Weights of a small transformer language model: local attention windows, gated attention.
Each number is 128 + 24 x the weight over its row's rms, rounded and kept within 0 to 255. Layers, rows and columns count from 0. Numbers have three digits each. The size before them is the row's rms in percent of the matrix's.

# down: layer 7 MLP down (transposed), 640x160, rms 0.282, rows 463-492, columns 0-39
# up: layer 7 MLP up, 640x160, rms 0.258, rows 464-493, columns 0-39
down463 089:123137141117115103095132112111045116133183174149089143106141109084141127112133154119179106109182109137110128120119117127
up464 104:139141141106119105125089149126091151155128078088123112116125104139173127154111098144117070128133136143137124144149165184
down464 103:154107134089170112174127132131114097126136102117125147113099128196104098115121137123129164162154118102117139141121148096
up465 108:120165134148121127153129149115110110109146122103143179123144084109139182144159103131108115135075124182119127129103129146
down465 094:140122114151169152143200167105143153142102126105131095154157147107177101105158098150108091125130097128157118109144142152
up466 060:124144118108091106126097128127136131109131085101170087162143131104111139138154128163090103109112104127126138144106158121
down466 051:120095114123124151164189109127136103113106086146124161149088139102163128120111172135111138148154114142109132165104148148
up467 065:112123096110104131099095118132106131154145120080154143101135147144134104060142092149113113114108147141135117129111172136
down467 054:150169146159165134105127115140094119179170110111117153146114139134104128163153103101143138117141128105118137149154112104
up468 059:114117090095060136098084134118134145143160107088161122140127134136104143119140127144087130098118154115143134151095158098
down468 056:105150167162145166142140115140101145128133110116119125159131124128151086099137099132153123128143112149118088108167182139
up469 101:187140108161098147096112146130100140178101139101146151131137119095109117109135140145135118136123122106106099155094099113
down469 101:115080143110133067104143105087106125126171125146098131120136108164130121119149151113177101127146090149159143147128104120
up470 109:103099151115106079140129086078147108131113086115139103114141141103168170167115124150144139065098090086132164121115127094
down470 107:104095130122151127120147126123131101137133171144119138092141125179163130154125133100173160083134103145117136119079149119
up471 106:133105134126132104126126097125137137151120100090149131125139142149092133166155139148109124173103137089129144099077144119
down471 110:153161112117143147133134128129144095152097136116134123160120158101122124142175140135083112161096122134135143132123150113
up472 093:100153135173126122112125149123138073181166109131112133151128092148132111083168126141122173139113104165116109145085167148
down472 079:136135117102140146153138118173176156079107127118136138122113135133093166099121150133103133114121149105107157115146110086
up473 093:110154067182079127118125141124106095120095114127159106112129123132123169114133101118154140103120155144154126099119132091
down473 101:105151151096153140127142140116157115118127135132109113136138124117134080138101137175119102128137100095118120154156144131
up474 101:146126105113135108095102125136145162172115140130147136114139098139128126161126100106132109141103116131148170175097143146
down474 094:110157124111135162154112091111117096157146105106121103150159150179158124152066080182132115105126088143153081124172148128
up475 089:084196124150119119133128132099143140130138155101139124115113125087124174146111131137122130132119144143093122082110157109
down475 084:122117139151158157137127143106137123145122124115134147171105151205117137086086085132098126154157122148111125149136115127
up476 103:187084139093141136127115148136115138139122064120129133152140114129128121133112150119136159174119149144125096183161133143
down476 118:108125132095152104134117127097115123133153155104108112104131115176116158128117132129145131113124116117119119129100119117
up477 104:089145080107104152137083123098101139140098127142179069092109116126110154061126167152127153109129166119168118137140130129
down477 111:120141111156145131120127129117126144148104120158106134096116128134144152133139143112158149135169136139132141132124101174
up478 110:109144085127101091090124106140119074162124115107154128110133120118137149119146113116115123103084158155154131116111138155
down478 112:138122105153131084071127150144134158143140138094090174135109150153096124120157147082105136096096119169137144069133109138
up479 092:152108148123113137148138104117134135093113103105156137091142089103073153113089117141122132135142137153096081135117106086
down479 097:121137108133100139129151135118120106130126128097113112142134129160106098121139109123134110106159123160154137101152166133
up480 106:143144136167108102115121132124149108078119145130167093117112128135092189134139104126150104065108138139148124095107123129
down480 103:128098122127128107107135102140126124144099162134100139129127087110084115095088121105143111115114088117114177130094088153
up481 101:102118094162130122115117182108127105145095129106133108138125127123114104097140142158137111131102102182107124138116155146
down481 096:153128137107146128185143108098104077121164122138143127123139116124119072120128149132110119143120120118160119104157126068
up482 083:116144135105098098133116128104128125113132096129137131152166183110129145119162121164121130149126135074145119123092157105
down482 113:101105116108108119135122095104141114103114092108143140154146111127095150158194108163147143106170124101110125134126171124
up483 090:129160080145143117087130152157111137084118134125163106050178187123123117111146103129102127138170130109110148128136126140
down483 078:126132125112090155146124113135132148124094170105142136155053095090122131161122174127118097119165081136140129154117138120
up484 119:140096117110115074111115150122110125128155122135152112160109136170143087096135167149121100134088140131107120126144155117
down484 120:120145100116187081124121139062102115139132146134128155130115121138119107133109088096099134079102103143165174144100145118
up485 099:114138114116097095122139095100092108166144103075132137130123156130134098140130130137117109090160126145098097184096130158
down485 093:185104123148153071136156118053129128118150161147126154091138148089162112144103134079133154132132134105094120153141133121
up486 114:105138120129117152120104131084137109110136135112160089198107140163121152153161106140114104127135140133106109134091157102
down486 134:143136163139144167131111141103121098090117139145146117151110128091145092141113137131156093140156100093109096122114160153
up487 121:090152141125109132092085137133122105126125120099128155148093154164139151115136156164089118137139081164121137121147151173
down487 114:141116158086090102075107145132153154159115170138110107118095099117134152111070125112119097128146118175126095107118126133
up488 108:157127151095110109141099123141127091145151108123147149115137135132094090114108140136133129134124182099150132148120154115
down488 109:169111136157137133124159104144147176156094122133064165118107087124115165186105161072094133144154104170138142113111130165
up489 098:096143108104150109125106131130148157124088104106125135116145140155156128093128086116124118135135154103102168147103137139
down489 091:094169097129110139109101095113129157148113145147162111120152118141123132141136159139105099064125126127149119102079145102
up490 097:110167116113068078124113158124098110109137150112142103113166130136161148100151155173078144118131103126131143093108149128
down490 100:112130118132139136136111126148097156159115173148091105105114113111153105122154147108158133114174118129146178141118104158
up491 103:136164120142115079146123132062132132098088123128124143107117099130174138133140134121160141137102142107132161111124154109
down491 105:125084146109157118119145089085124138133108135125119144122140106083106125144126162141192137102135101116150136100116131137
up492 111:162142155127120111106111162149122113087118078083158161139125133112124138180119107125169125121142169163131129144136140123
down492 113:121130144147118157127111183129132139108098134126148132142112092116132151104126179166159122151195149102130079163135127128
up493 099:159149149171111137114138124093100103174139139114130141071171134151123098096068134108148118121085144127084127157090128114